python train.py --head_dim=32 --norm="layernorm" --norm_eps=1e-06 --qk_norm=false --bias="all" --parallel_block=false --lr=0.00283 --lr_mult_qkv=0.5 --lr_head=0.012 --doc_mask=true --train_tokens=501900000
Each number is 500 + 50 x the weight over its row's rms, rounded and kept within 0 to 999. Layers, rows and columns count from 0. Numbers have three digits each. The size before them is the row's rms in percent of the matrix's.

# layer 12 MLP down (transposed), 1920x320, rms 0.115, rows 292-378, columns 0-79
100:533563442643469541469570546458516473515403494533518634517496575510510511416480532481515484504483550476436531509487542509524422502546506468529428564491508508445537483538477426497496447391483415540510533527421523551477464506518580482529412515
101:447524598530424595483527459497498519506430574572588531490449496567387495489434550509545502693492514553474513427434526587521474500467524531432563535470548490482507592455462433559448518429520567511456552459395476463558543519484449505489476523
101:490487579413551481599605505511481401468471431389452488578491493517522585503599409502456521615436410518548497473496543494507549526396496511427453544467503557504506514542489458524522485447506420394496530548538507469554476523522384532438546544
108:509511439478460574593467524417529569530436512439625531569541564556440486484568439500482533499476449485459547497529497557488534528484537415475462557691453456548518438607533527516554398480557581519353521528538526519441473507422487490468410414
099:457498522412524538488586544521580475588493437523484610565565520459577522556498502434422541528517501449589494550489441463473550476509444404598542492452554516561447527507482522512559479447549566526464464499458502591513506510534544490475379485
105:525604540500552463553478546519450481516509481541529485523473416434609574483514471593615548448499504548522462501552537529459488477489548500558514490546524545480488530496498614411506446569491539480560541527490379483572475465455514528472542504
101:438495528526554504510557527500573436444630440475385437471455529474572430526497532474523495409463482432381463465631514484586448491497432469441520518471485563495485501532458522508514484528461440440506538526495485495450472437462429552551524522
108:622433523505491469482486414518472508509499495446473458503503503551597547438478464531490501559424530420492442574494484473524515540560585450429423510422503477542457510474566409592531496436477514505520487531505467462496524460591589493540516576
098:454467428485465480525370432604498544495492440527569498514494509558484537533455462550445419579496559535433489515505518597565488481508445470510483431513485411616578535515508516471460492584418539465477571486451496551466503434527529478442412471
102:516570532467537475394505572496448482546502567520414478503526494511428536471519542512466526517434438580387545548523486471567481528576535463577479460535443525613550538577484443482467520538541590447510466426449557473501494526448533473479507480
095:473455515537463506505449441500512526478561534537504521537544478476533534502480521538415487555508441458497499541532472485581474476497527556424542420471512450519467470502522497532486573484498469530522576490503506496505568482552541498424485517
106:489489410442467587562536511512492491547495501468423515564488475476441516579526489508578422536518480475475513487545524455453452535443484502527463497473473526441496450509471463502539349439488573550430518516450508447526402531452510448447478434
095:494554532607622459495461482532532460549436580374577471510510526539486485642606452492554476496563510468504436441534476535433567533476499429466523479408485503491463516505503509553463554463516496565483486477470419517422446462470589515532533432
098:547486524397594504457455443446487483516509523485482604566482441502455489489487550529561487543478465469563520478525489507607507478614544450505447472532594488481553465463493465533495506532511563452549487597546526509535534461467529507504532508
109:467535466478545525496409472530455481569448601410527504389518527484546527509514501435456521522552490516524556481458544510441481518431490473541535525443494419391509496472506566547430433461529528542454482579464581517545518466481543467335471533
105:494531534474509568419474511458574475550496529518498567480518422464470489559425507502494450501514459473428440465483497466505510451390508488522472459438497462502499541525417406490452572522536527468521451561587449566540526578480471533579563544
095:547551519421546486470516502540464535508466540554542454501533482530496482447438461549455439483549557524547473483400512501583502440599507475460423511428530516451540516517490378617520475444478443484473550498506495414468492581499531390512489490
113:486536530469586445439496474547527493518546413557509525531568478501517428487463497418489462490478493568546459498600406507467577598431443458545471523465569469508539470525462379510497361526492578439535551415531451549468473464526563433492560516
102:607542552460461479543557497536464414482566464518404467426520568533391581477462471479462420484503522502562527533477522512547572398548496543504532568491536507531533455556520515545494454554512552472467453445513493580439451464533471458579447477
098:509505437492418476424422489449538398560521572512538436531545585491424493509447488496482472477468476491377609526531461481454529544492412474503502468584510404564572428516472439518587483422539503511504456512444597522465517532582486473447455483
088:459459500559463544517480465498514592548472507534431451536524486502520566516458518590503516575457544544482537502525454416464469500510446419520522500514435567435599544496465467507588484536591488560500476592495499558529550444639519555501437513
090:444503461518582517400582512559511441452494476506510482518498562506496460465541501507439407508496518412497478585485543532487501461511535447480413485495518543507458488467485562432443598446518516586447539541539568375464480506484525526572447595
095:653513495472455437539377563446582512551447519523482509460604470472539486562531486494425453485580533559492437577557492522539520608457450403496514510480468554448543482555430565490459609497537434511518530570592456463495630521489457523490469507
100:555515504491483535579444426545548487460453449432523515560487497406478566509475437574551579471577507460438492502452448621489538563470467561493474441546484526514500490536394479516553500498583506431539531543471505523444459416594445561553468581
099:469523478578656652427510470506481522524376546421526500429557480580580542462527562494560516471509477396464489483550498539513498484424378474550467499558543431446468458433523517551559543519458537529460471431439496455460433422559534457452522496
105:497510546570555510445526473531460472516553553477556504542477557486460531596508505508560573554542560510504561514530460461394485485478534493479509554501524586599471440472418484475464404462509491484454520560448553548505611476499571495535563480
102:451524337499513489531531489488478476492550474484550533478562484426442586439455436464476485562497475488449536547485485520469526495510334500509499500435565546392520506517538510525495471542508505491564498553567419467526488553445487471505446537
098:459476437487521480445468511484463418498543483593443525448529418451484531582500503506510418451491478518660517451435559461630531550535496469451457578522405550483490497443488464527473461425453471474637445469503540450532558529434557530545448474
092:524542545395537472565503580452521504512423476482468434468512502484582543432384518499576501529536574475522511583424567511446527412551439470558436468457422534563472503518464556447509567516585531420516564534460555565491485514525504524457528505
102:537507547495494457456460466505443527469567591405471458612549571385520407517462478443599514475581532542476445469469389497494451477524547565467469466517481507502512562551360382517513452511489399487447445505496531439513508456437466496507463460
099:431494520468446477462522510555478469504487522492442512447552495498562509524508516466530611533498560490530456459510545515461522386505383452463567486593486472566512519411563554494453618528475558512521496490395496563483398550603435497515451524
102:578462469533563530527506528432535475610441482445441472541473437482432452485512527487471427441510535577486491423469551546514524526533551548460494504463418552521473567504428534551507573523556516430507505440503519434521468495501421587536500512
103:467486498496502459475622455466491506415533451522475461392519522550447538554491579524543401518551481511583526469424440578576554537507492507549532508511502453534513448483435499513515419517451471511513511572557498419461517469440455527551536545
093:477477519407515490471385437470537555454478488369497535504464495513506489534612411473433508531547468518478488445477431453520517426462557466509584411477517583477536542502426543469593519492615560470539523494497529594489510472531511528480593450
091:490531474548523542449513434483499479480509533525468524436529496494452439472551509532539536596510523487444443546465474471532505600520462550478600615543542501498450478552408415564431487486566516417515537497562510497433460519591448458526471467
105:516478473636449538454561531639445375473504438522486493453482512519544516404476525543510432529536468446474496430443561530414506494417558512503539621580549449537515436437489524520498498675425497477495532425633543497519490487537585561461504534
103:448496436540613485567457564321378562507503626541472473508470473452493465568467483453573400463541626474564459487566525485531511521442551462636491590442506512547558510476463426430510459456613536510579461553540475487565476489435554555507448512
105:477562485507458607468469471472544499553522447532409501593520472554519474458421466484483533469492546546536323583481546576591458478467541515601506441574512497545454453617448469503518602512503489469451429443497480489558501495465591490420473495
102:500491553524489333511501436486428554485533533531455510445579518456484404491535503531443463471483429589468516540489510499517521504436549500578625443519547560516533526606563502453476443482499492553518495494531544546517453553457498498502461529
103:446415449514474467590399425472530479516455488369505500645471466581547566404547449545513496553497576489458433475463492515429494456484488512458540527444455507493479455509548512484531515474438530562576471531452495490508629488601501469459466500
104:421481393547529574504501522518519599466549499534513502449550487407554549530471485484456489489549546469503437574550410491566500486522562537480560530398497498438564534492598515473522530509453455556487481566601541507489481562449467521488469520
098:550522447530464559509513536466449521522640473503464556485502460525359529504408514503456478462514450432502508556458476457418503472438595491504454427412532531608542495495498516513370577582557534402385514633493448456488436485527474493559490543
096:430435470553470485519396530531410517424449443500450520535492420561455518486464484477470511542503487540526468506502580488528495539594581455462490580586442414483572495481450439483597570430451486492527467466457484573469501428475517443516614427
099:456515477539468507519580475597457402396522545539531478523501515500473424469483523530528606506535505474483496435352451420582511543555460441479563480539430555509562529582530432542478514566518500465470473492501461529539500488490491606556579409
105:601531478510445468436501399537539487486572414551500480519513464408550483460455506519610423488526641558458543477396492492578558396487497419523516447534499569465534523437498483489498432431414421490563441541469502462485413554483545437462492436
088:449538549498468568466483525496455567455466439464529557572458517570557455473481471500504515537496474578569547486504487491607597480538554438493533512484482500383570532461600505568435560511504484615544483454475469511513542490493577539491564539
103:463555497510570446409598440518480550530568469534482510501456531515493613521451506484438497526501576425531471514517496514502476442526554536528521549517514459544486489505447492534513539456527511541471484583485518578593499496431522458477497487
097:504541501562459601524446424475559443451488448502471493488466386518467579472523471415528431446490466489486496482451528510462508528537489486535571577457474499461542495556507449448543422461484434473490451555581657571602614547480493505572579502
107:460524602456501533544465455569495591515386456540534535548499506470488458451455612537512504499463512454457435452496533378511410488513626527590471505496546563505510410420506489506453468501532460489601422467395361532445513486468495485532538524
102:444484511457565568450546548500460524489649533499490503502490525442541514477588529414545566468498507474527486610483592473432483592508507506512501492474572521497549492474536542499519522455526423500467435507454435526507572565547498439490567605
107:461435479498438551523514401530674535528528446543536387469393483358570418490512510483560460532502376497502499557514551484525516582490501521475470499464430502472481567518452434483501552470533557493482503501527532463525481486571463504527426539
091:358432536544578431496479520431576585479433490489526485499512564540423492538489498520427462451469462463488342477531428578538491465457443553523432527447409542403555580488456574481515442571498437553559400439480525505503448487500552494558494518
096:543484410533569558485492520545511461631485494568427481475464548448414425419546488513476550459566434548487603523489518528486571533472498488499443498568474522450485504546477489466488383418541484467551446424438445527531543526480533522471512525
094:429501520458448515473521472513438493527524513477442505518581411481514506478568467472582570567410456466488435559482550499468537507478502567493549603540446527462423438518521520443482374512472608529548530458507543510460514533569526512474619518
101:421423361587492512504489428517518495491476532471526549528466479490461532455505509537475548472450515468465428571514437452504519526469540566472542533488447520574563478528471472530569509510566542384503544624477510476476448400421572494597526568
087:411562582496522370608548494513472467547456530517464557465525541562496543577467441433567453477563560481474505543579494485452536522539490437446514482495525595536541555514558499483500535500499423496504510464433520558516520442521464448486447487
101:450419519570468442487602435474530431452440480582489565575482462567542469566528477489505493598585518583420523579552486508491424522499518472471463476562448501532427552522523454475512465429480471461595503516442463402574422550423473491563616440
100:524428459456488500493472439382490482581511586460480507421493541556449470451543464435504489465458454477534511497486436493459518530529468432534373502532440556545440548446601489560600549503559449561420535451417440463419482573536520523491508466
102:473481498576549513555485386438409499449524489465477531497457525491506459481483512444517547502414414392461523495501497433568502503508544517542452572493482463475457493484535596554493480529422565512491448498484529498606448498524427513509553521
084:547511467484511543459505514459389360573566539554508498401478548512423567472620478504473568524453535491521561548644591498504566544525528492482451430555542536494454443555547515473528412500453492523556503489432486417456436509568434513526520495
095:475514441494463528521512577504526536536444507491503557535515447482469491541489498475569470539472506488515385465418427470489484471552477535545562579531557353551514485504393494538492496551460580507366487567419458493573446515481485480554503555
104:548500502443491528510504575467526440535517474526564549431482501554440431507394469530618534564473411490488616573451547520592526564539509551534582507602525555439584589476461506520568538529568521518564479564524520458623467516554507437511448500
110:475605558544402488412508524458591489432468520474540477455485561582548450465468446516536531529520517427529513521457435545470606421530494425585492491535469572446450544535415449433502382519470528480569475616502540519540494549405452533494516418
100:530479517459558485451543472434544475440593549482451460624539440501484452516505477470546530363477544423501505531525514503468480545583514532551593583481568489487580549481585517490545479628433517398508556563543546595468557430611557564537485409
099:495513558547510459517516458523581481471474492427456445518571488485538497461519521516542507455456476552508590370481484472583523539517432526421475548455469429524407556532604502403526409378439512541544545453489532494446507521520415447548494447
098:534564445502483402521468563550515518525575431520483541453461525502517556502492484459368476502429464553583530658562500541546508453493494481595607481527480576471550495536448445338512452415549534520383483511598516494449473558484434583490533547
094:476489503511520481546571454539483538555577506540403560570519606542436502481502498610578524520481494605493502455495520477538482437498492401459438453514484494506464504435488538538474503523568503446470539547518573537491479523508512538540494525
097:600547629471484494476502579513471456564497471475484592522591446480563534482523419484547464466539475611424451462501497508538508451505470494518456443464588561458532546526516540494473590388451386496532496458410504467501404524577531462378548452
110:558503499413548491464442578504497550535590419546480461476493494568568595579452470469531511438544505422604382516490467469481506486538431546551572472536498500505454544484495489535513450461449482496537413540506551578499466491561510631566606532
108:446499453452598478564470452450487444538505407520539556542511524577415566456525508533492427533494424373571437526574467440541476463503503444518496453506589519412466459488419466479551482574454503489493486586507623552577432489452493472482520484
095:556520615507500434470484630449443432584525450486492570544469545551506562596487536477508434491552551564546461495572487485488529461519450605551444467557487391550394458494491484405458488583462438497447502480473463474474545543582509590544464401
091:561532486503560537476535463517499604425561572494509487495481525590485568515374502538608443469398521497447504476436468476503532453436426518458533449404512518535516526401598434434422529495537461519450557529495593486513475522469545575495524444
105:561589528497525556487475484514454439534532465452466463523498469450490476532445477408583538480503461615561504518563559501547491485391558411443519455527540397507510462476484492516526509543521544486512457484520558436479505436514547458552522559
094:444459529464498436453485488498515486478520526452475514488529401520543539552480484512459552516450441522456477427552530496540480553604483463515446521550471506555448504449531486515497476489503490510491473574537545570553549588504441473491471574
104:541519509608468581500462482479594597554464576457503524439443513468489445533587495486498523550463463352444464580570452445556458484499507453496495461526461487431467532474547463552540516473498459431379459486538565440503503369513524505577451489
107:487490498465453565520520452426535501500540502506477523430562480493554566464545452455492567540460364548387458456532449474497503541415532520565521570476514634556453464446450550546493517535466489532443526492461552502577488459493464532511572551
095:475486495570528493465498516609499545559511431505544572538386464404490477518464418433474515472516499448509498488490514459542523554468484513429526411513530502434469518518472496424455449497545452524561538489497491439487482515421421474455474435
093:566517483564510507454406475467444514438423460580392485456438596506524578469451539546418506541466458491500506451569418543514512458504440454432462464455550428448519561513508555548575491512514486581545452451538450588496496481481454540557507464
107:456553558548482534520445344508457581579469560534519567493496430537408403556535498515437523346360510551578476584455445550473457548492551564446522573474524543481512500494527580492452510500513537552484455472476493601421537492433492447423527510
104:500469569535500547542450553441593563533569389425471492481448472363544550514504511477554480439504524458503560464437425536534543423463507471508435404547444499483477476510554445493538556520496449486477479405586521550519514569457505555499575573
101:402545480462503508433560471547551506457477613456599420574589419545476483490531538511557540585507506494511457542561544489443569413473568559545495440517547551399498486570550516521509449505484586557471527492480517448548570496511510556504551537
072:394467475563518452546513478505454475536462557522514538461499524494556533570486568564493499509519531593597514433504479589472456478509401450505499533562521447493456527488547527583480513462500528549440497543519520531523488538552485528554549553
104:511545476520572576539530546490457461570413456508486451502499470397415481509572465539573554469535470453504506462467428554437480512506555461472466528518495481476483579483425610394526502412522506484516513488552524419480355459562557509469433443
102:424475420562518492482482518590462600518438478577562599483410545432495501488465429497561429406518588502439501612474547509499482504448505602497463537575558545406522475561468467541482522443473485464509494561552462519487404455455519430485469454
088:555529495615499502483468453509505516494502541432646458542488474587540573528548495441451555464488470470470475436502441421480561482455547516446475531387441495545573459395496496415555476562450528517557613527456595514572523500551522559542547508
108:527593495544517483455580465485492409554519493558480488536529526498458518466514543448517529507500497517495569534437461613493463428541503504496486419538431558483498514494469510498547489583509463561416482435508418528562531438451487466553467430
103:499527472510483461471500498486517388569441436471507471491534535497510591452458527401438552487458455444433512454523520545491465466557488509488485494471376515537533528497496503436544577484600436518534554433433475503549500479468464493519557506
# layer 12 MLP up, 1920x320, rms 0.104, rows 293-378, columns 0-79
099:468475444521445556403390413429478475516486513567432514491520475531348548542537402551474530474583538515508432479499508497538420541410442550444408456423541450551544493495534577421541482495506497404436441515515499481491480610583457544499495431
095:519509512394421534439442513533595526552394514426509478604507577509490405521496531500562488488526534465473567500400469461518521548554518547530513547548538537506512521538506543549462430452440464600494521470519560531538563513533554447596456463
106:566404537468513535495485451565527439521510501434526463610536435510563377467495583527578511539566548499495499442417536455481484499533474364607484483554560479525490508579531551530472425569534440559490460549465533496468446484467495564554446418
091:495497460436499450446574507445461557515410583464532491495493533598482418425589417425395525517432497426474481588495600441496519496482534516463611469475494543501406525500527447619464507569565519515487440529506534464450502452421486515464527495
098:439505505460464548542419444507462464483438496471598462528560492600538471507439482450506455440519472525513440480430584464495457466503529525580573506533544464465517520503432504518477502514528467510615487452493477535554636501470448545605498497
103:494457514436459494513468525576477489399572476572476479524475480483503557501400495464485497500602521583613505516464582549474541553518479563433472471410560408483453512478575463518429485565544539487422519477463471583544391541624527418464426528
105:445554493568481394524446496454500537515559494493503593457534426602495584516527561537481448449608566496502565526485537429516547456482524425482453523565499488496534615540415525471420552516550577449360441576494513424498562503503508524343390510
096:371545432527461540460549476563390430493520458467514543499508467426438528579465574616487512601467508501457469467607470479470542540533452565534430530571523496464528556452405517567507474557469497547469404420478503522538458579466490481530478448
103:521453423587521529485510559523409521406526568482491573450548570487423496472545526473432503557459530497597527462525508501587464485517493472482531482446528441457488430484567594549460438550501572488504410512480557447478521441512409596526460407
099:523476494487558500486546381428533500601538521405538523411532467474386501522447485517495533422508553501513552541443456539501512515523549484456448530463443577509544495565492512487543532566580544533513632406530486518495468444459482490516603483
101:556438546517526579503563461501573506528513441510514489462518617523594554482591502458413548504586418585430504493472514538543469592563531635506576540498533472534606526462428539561427475488544527475501577497527493416505475459537561553513481488
097:525536431405493499538384435569438534456530487591521568466504494516502486541495558467464369505525579415528424466565459462542441573510419484545546451508507602436501530449488518439580435598414590409486548481487434488469518491456501463467465446
097:439491484588480575504505543537581555520482469464466555465527441495566462499508462489527477514476511527581489436398522519502489568474594441459502557495468515588484444566460510512448464466557499517452416479496538391495456495505476335438460473
102:498534512523416556437485532509544463534531514531510486420524436443484561503511509450525522506514548480518490489450507493468594455470457402578456490529482577522466484518515396424499580400492471503448464544457479446517474547567427485448410442
102:585463515474569433513515475397505511459460469449461416446459515536469566497379503415408450548552484550583440441557446524485553527469558433406454433512537524558503529578439493444495512464377440484452591534512465494579545471565509539531523443
101:509491502377398453402462467531431457534470512414517595502553522470527486495460498456464432528487512534514487567482530554476638600503473573452453518502557474521456519493543576599389558502548466533506454495588386518446570493401534519530491516
110:458535555486546609499491557539578568523472577435464461427504506450545414426541564548437521558483539578499495499483601472547502608517487374602583515546500475557451472590575523560441391490521419602459524517498599511520428442496454558581490484
103:490573522553501530388515519482578502663515549475510556503583470459602507478528500541460480487507505492538502483570568501496442529515598611600532545457506561570504535549484551421444445461498528439547457487423560586562521538489516478496499531
098:545486563340527548523525520520474494552562528561516432453473471446476542500522434469492555576546465481450368538439492463424540470537541520549428575494355507499508547452528551574507523501501487431481488543539462478535464537472462557466467462
098:512600548433474438542512443485449425440453471418513581442580479453465519541516521412439442363451474495439521438361585539533507464501499475568568513478607511509540519533599474491467503461432493515501438505534503473496454574421403486435588451
095:526496543557473515429476560459450402612460482488512481559418568450365464557529539536474510434541458500568509548561550490465533542527511494548419526475474437558511488501489605473497489598427515479424557503513515476494514604428533502520543480
099:518491542453489472493550516437569558523391495442554485442545473503535517457483477519470478532530446474493489529477487473495462521499424455496500562496479505462517481567431402530507509483351505445397440511513497537579592367467450540569472509
100:507503467525429535508479417421545521615518561485433492418522504470555504538561425479582474476414535501497476502558486477376473493512569452574487486529519575503423446470497409545474485553549614516471518532535519473390555528435490399485496521
103:531495496466490508494566514502446467487435502453472503474497481522546476570548522478436511479493499453491597458482496471435549461422427513497490407509499476497579538537520526566522496461514537443515476595450468504518483537513575524463522581
102:531540501460455464386530541488511466502469492508484486494526507460604460540457459432548514426579507546455580452651502547516488449506473558473482433458411553462556475494452544501499511510448504554463477461487438511538464495507544502506525477
098:473430451551462527486567503563453464453527447503461504467475540563500526455477520506399503419525469456458502451594476470582440484402497578547528468524453505474497475465459495473480468420519456555468495555458487499487509521447410445475599491
095:482513385461525498452418507413340519460492492537566479494455534551433504438496636456483433545569515501508409501482514532481493389434451581522504503486533499503593477484452524482479527479528477457515539462546463502492494451564557491414546465
093:490457503473529507501509649536578520507541565484521592540596505501417543567489520433446525556507388464496550530515561641603503502472500442503507503525504533527452537470530545539479486488549538581460568518494467524436502568455523517542504571
098:548434434442412553518519455472446408512520437541492586459543587565556410589446486483447567400388602526446602482409521580540492522579502478504569525542490475563466470451486552496431434456479507519467588571540532518505483486440575486604521491
102:539534556450513556470504496482535459538431555448553511448503548506527431553556467510535495486325477479494546559472604470478466454530407458422517477488492499562510495453426573512424502527507513520501458482514545406477522486506544447540523485
097:546518513557500612436480416512406445443522536426518427394488507389461515518472583547479518386450561511475528552485519477525508504528513429600435479465503357462519491451508500516519439522549493586452576530454567387518505558509553554445510349
103:465469465581582541504533482566440500555534584484453474539546454498449484453431438444496475577558517556491475481442496515583489482580505477310478468464426472525455606533482542516564486528401484444536612489517499448656491471546528478477474516
097:515499516537529552394587406534529525514513627585489437452497504575447505560547455460445525521520523483563581573475476464496446558502527455497487561446546473499488479494498450549507516538522496546412357467487500443552493555610424515564529502
097:473461571536503425579547558478555558520564480422500518477504574507367427518446477572542480479458565443521583485596589597385547526530516509375433513463578475517580490399475456388554490525469506560525459513495463493482564424428507515491510474
102:582498511418436531439499600512462540511509495537468531453530551499515540517454612431541499393551462530490533552548524514543541501461497521489430563431473499537477330625540445560441502465477484394514519495542481400534475452496457527413586499
095:500461576550500598492554467577534510523517510519472477493526481529559450480451508528451418527594468458515601552504526505451535435467466559493509570542451462508510475381456574528561561556494399476437470560564429452566527415522501513519468518
100:574593469505496384505431522449619504599566580376495558461446574520496459513503425478392533454518449532467470528496493420520487502546522445504493511589591492563369549572503516425436530477461459529514548550570513487513415493516479493495504411
098:528537450450633541548530417480495482481548394506498534521456487455497527546563528457576443556482485457438528536519556456488475535508505467475505464520451418501561517471396475472460554526524496506456484528432430421499520439499551469505473555
105:518519525509489488498555527528455450529550475554516579535525528481488504542483420606445475547420546573625503447525441598543519508405470492477564468566447445450486558391541502468494480451452539461500512502489485504386472500471490535507595467
096:512547419446397533432435452463441432457531468386428515542469563512490518469518405523542499474532530572507371472519507554472458492450544485502521523499545414563442533533584412502390421421398474492504562459421479505496449501512459561485468464
088:467503446468500413490368454490495469479524591503543524476465564498492512549475498468511578492432518550476491454465561566575514518438481474449548566487558485491498436479559582502561413482525458491495504513457518553594515508607443493458490525
093:471477471428457540519503474379502368450511443457543536533533425484497538446538550416445487475451483449433488571564514400576567526523413535459444516497554517523529508501383549499469485517539409505481529544527423522530569520573514560540492532
097:490594505544476567509522540525513449464477415519536633479481567489468565498564572352485567546444581530479502562492521506554407533463440438424455587534512444445585511443493464477486615552469461464442561591444464515549511517504490460486509443
100:507533489568523504401492507486512516459544521528499503504498531462427397537539517568488535492469474528523575537436419510505549502565544432514453486463541476441581494401540484452445457452500470542459416445508454458404514525496560501519544484
095:491526505520577520431486476545459468600483531569472470505556482478390609430466449474475442459563614448475433553421487508488531494439504516563579498537614490516549532498475494474435526491509517474459515540458577515542365545553416525493459479
098:557480537593569548475480470499522555439510601583569482454500560508527522500450535506428428547538538566412459606471488548549516468482432408500552430533403491518419486391478587563507527494507556350450537496510453484532434517566588543500559456
099:508433486516461471568539564571466588439509549507507593489502547471443518516473496504427464506490492503434578476463507512513533463545478499525553494428581461525529535467450557466444551644515524421484545490517475429585446479474465553533504560
097:415480556470555575485404469473460489501432447400576539455578525533490480501516532439443435457498436600494474491495571478462432608603477518543383533445596568515458446508501466412500434516446437422484490593619532493516455501486444504462481481
096:487489575425555536511436539605480493445518445514545568489542378576478406583549552481527436552532459455552524413530479426518420501543544508574487522490454489467422502522386485455512484499501420475493597595552477495502419479436504577543425488
097:492519498469502535530488461489385476531549456537464392520500446438429459515486484475465447558497508510489494509454524577476475462442483484435512448567562405577502517473539474544493413513545349436422619462519502550544491513451522524494474449
097:460541623538513459490509553455482433540475514405488452505476499442427482529498479606415537588542545515538494446445520407531553477461499500488517534525483473381510440471426624509415456485513504501514597572472496506462477464491472544522390519
106:459481486577579542562437444497491526523509396490490439528550449569612533492494585504551424539480472502537379525506509446439406463524479485420555438448472545509561472486498508559502524567468486547517468570491535503472451590512519461509506550
097:521437457567548528441430516468547443540501596485436533499533424507530467429564542637537492434415471446416523542486505526586473432528522515529485511528518504494482498456475487487564510523471413492502631539529513542463580491490593437495440476
092:543537561581564572501503501561510554461559477532515551462642524465546534504592522541510572513484560546516518475443472515493492461480541566500496415589409548599489436391513580534544461493525529527418593449576352569508501525461465501526525630
097:574518500495503512486452584500469435569523416465535561553514582523559509460416576565479518463463524501506515529514446471599382391506490580658570565429554440493493511509515550559529538487541518467481557550500467458465540617436491468499541484
101:496449465451462434501560537488463466469571630570616553478519468487547501513515517439425480571466556498530454561537410458489499435432472472571592543433536463521526456500544452499509549457489529475453495503474493548486460505515505497487472543
097:554537508473492475458442480460441602535467505481550539559478456621430411421446520493387438456443455451394404498470401454564551547491524418541500541524569501457545454481500501595547484452505501537516551502535528506534555448577419518417480433
101:440571459645503390479493506515397497444447512458536474554576499468543452476457509511441480499503429493452480540605601510476504401552450473514473496544469485549465507522471463538530523541504553502500534459515483471470518423491471538512468501
091:426597450473451476514458470485445415420522474447507478517543459415466400453507537528519529528445487457524492503385529554465419499476480485553539492398525552509588585445387524509544477397501486418469569640533480617517495446523524440494485479
097:558516551480575521398428501498497456474530450474571489540545507579565507515423460523470465496525422477531524524524589557462539423534566447492490510485533476413528446431448520480515565511509457585597530544598461573486523533541486547420428450
104:523448529402435531504579600568565611534462506461600528530595492480443455410539473507523464534499435544568521482515482475529552462492560447484472552465571561552485562434528503390546409495452550545521494466503482557496516490384388503416468396
106:495528573348488451510437441448440540495524524506459549426580465415463571504453517506456546457514530516559509591527525416478480444490459519513523560517462494493468472560452562461524398478510515433529477595474428569464546528468531456457574512
102:481539452549469501537502451548536496486496490520565554562439582480512504501477514369470507435525465537455530495440530439536525557595568533510435506487545430415493547464515500559568529453506484464517449446552533499450451532537496568532534503
102:577585500459448502558506544435463460496509420576620571457569545448527526405489510469467473484527444536415384519520553478361485464439514464510494405545550476580476591445501475521456581462518545517506514617487557496502469495511540460442512405
104:494460547551461552419651445446426545506465464552512596416471336510554428504504476567546509573502515396468564551495449524439555518470518496553463573389445541429492447386470459553533492331475418468486472524519549497498507503616493541568592491
097:506512577558529533524445475453575535388431491500475480479473545528399413454572483567520573522522480483540548453425451528458536475362527565468500543407388500507538439544498543414578549512483489513477416529519514516546481517458485423593519498
094:477518499561539553565516508546500549458629591431535463412494502535505547469541488465499473440522528475550439471528510527493439505522503490428428549639540511458504412558505526537469434443508427515497480470497489544425529505487520474532425545
102:554529545526609481530494546536482514529487531504531446491488521381498398472484487502535516385534563481471578460531440474435444527558490435421449546394519560573494488553543505514443464426523440631603436575443423450522444538421430567571488533
100:528452531476513466469427473567595466484541486466521463491579576480451570480454517452603496570485568521484537481509560509473493442534557521493513565536448429442473473456561555564518483526596509511465448482490495506512445574616566496505434593
100:490455549480442476525564566457527519499483439527527425501495441475515583539512430482548513545499514587418522473542405476466425487435537515468524548479585405475557493449484500552482440502526403490494536550453489400550473505506452563536503495
098:518498520524475460526544476590483477568568427565458591567563430423548522551558472549549474407559493495472489450489468530549525468534508448514465570441522483473484449490492540532403499450443515449438473487532437483539618542493537556509536517
093:433400489466498533475469519521470455596496384458460481500498470552580600569521423472537512498582461577437497506423548575510469555495552442424526462428503472468439444436441492446544441492468535425431560515525524443538471512515517593372425487
095:571588643504521557513447541575488593557441529413406456431487526501453526514504434487625397479529539551556552572473560505539433439463501616422468567464547528504507482474469455447533458523507488552420511468537463522409530522476529585514481392
107:452440472458533499505410546428553545562561471533498576491449545485553433489544461483474479554583520497481452496456555506547492566501553476494454538615476473437571579419490525461450440532451447465442562488444487469477518382558502473546532389
108:493483393493612463433560634428525496530493511473551569501467449465538515411574451429514500482581468549567579444426574553471446525549452565511578462565476464509569562539469467590469485473442478506590446558501605485553501484504461544546489488
096:521485602427503507532425487353507501534518482432523433488478484497480551459407607558510577534492356493514553439525550589507498403524544448573506586511504468456584503497523502525499482510355485461456515459488465594437472552507559419509506493
096:447457512527454508431529468526517619507506555477633488520481509480387479673542452517501461517507471535534457503470509473552483545496616516465528547475389464562582485466474630487476504637522457466506589522451488544445517473486514496437529457
104:523533516495544474478515521416454529504524579491434518474497565467461545602554483499618470439553573421511424505442508528496454576512426500492540395477501472522490577431453437604461509510542470414466475485483543528470533528470600541474596456
099:564444418507460474609496482593415494528446506512550554484486581534456542518536439540524478484439456492512525505509543512526444497469565605546502367465515560581467428368485594475464519510547394497416489561581623469542532557486574495451517465
101:444449439483445456601534508487499605523449571473448486526493525520473366465496460534541532446505529460466562450561535546626476594623475469512474507554526562517527451602477501475496584454519395506527426513432417569479457461509586473470496437
113:474570539461482498522515545523509496471561479480563517442531460505501514450584431507503375559439369531516548518481488553484465541510509499489562521448497466441552490486563508456471542535596522542486565543471382493587469423460461472499491504
101:583422432504548512407544478515488449538556583472510523446426527511599529494466496540533550485585516548563567472537491450485442511577470452557469518526408455453538493504435553525502487518520419473550452539567429476500474586563547477475562441
103:505514467417498448432534456461515528598492486502549530424393489549538592422441538522454479494493483440399497538406462497495565463480449620360488398483516511425521469459570570535531474486475487519512414502575597503615469475505501440386477467
093:551485507508486548357530432618510463487482504519594522425549521465521493442376493518452424532581454519539524563523512468531449610514493408525472578420510443478458553567574551514525511563504528474483497545487546494587386564445534532521535506
103:486493554455617370494485574532422529483565388553540543533473508493468463563459586455471489531562481448495402424546618471490494468561491478498460497461470454398447505491583499529586488618500460433501504521460436472610517458593633590532531508
105:492595444465480487531487598502483473500526432530476496523534485494525480488577464603495466522541549503432451471486555480445517509492503511442555539546544474499474515445453510534504424466544470531437541510516544486494426552558521469516506418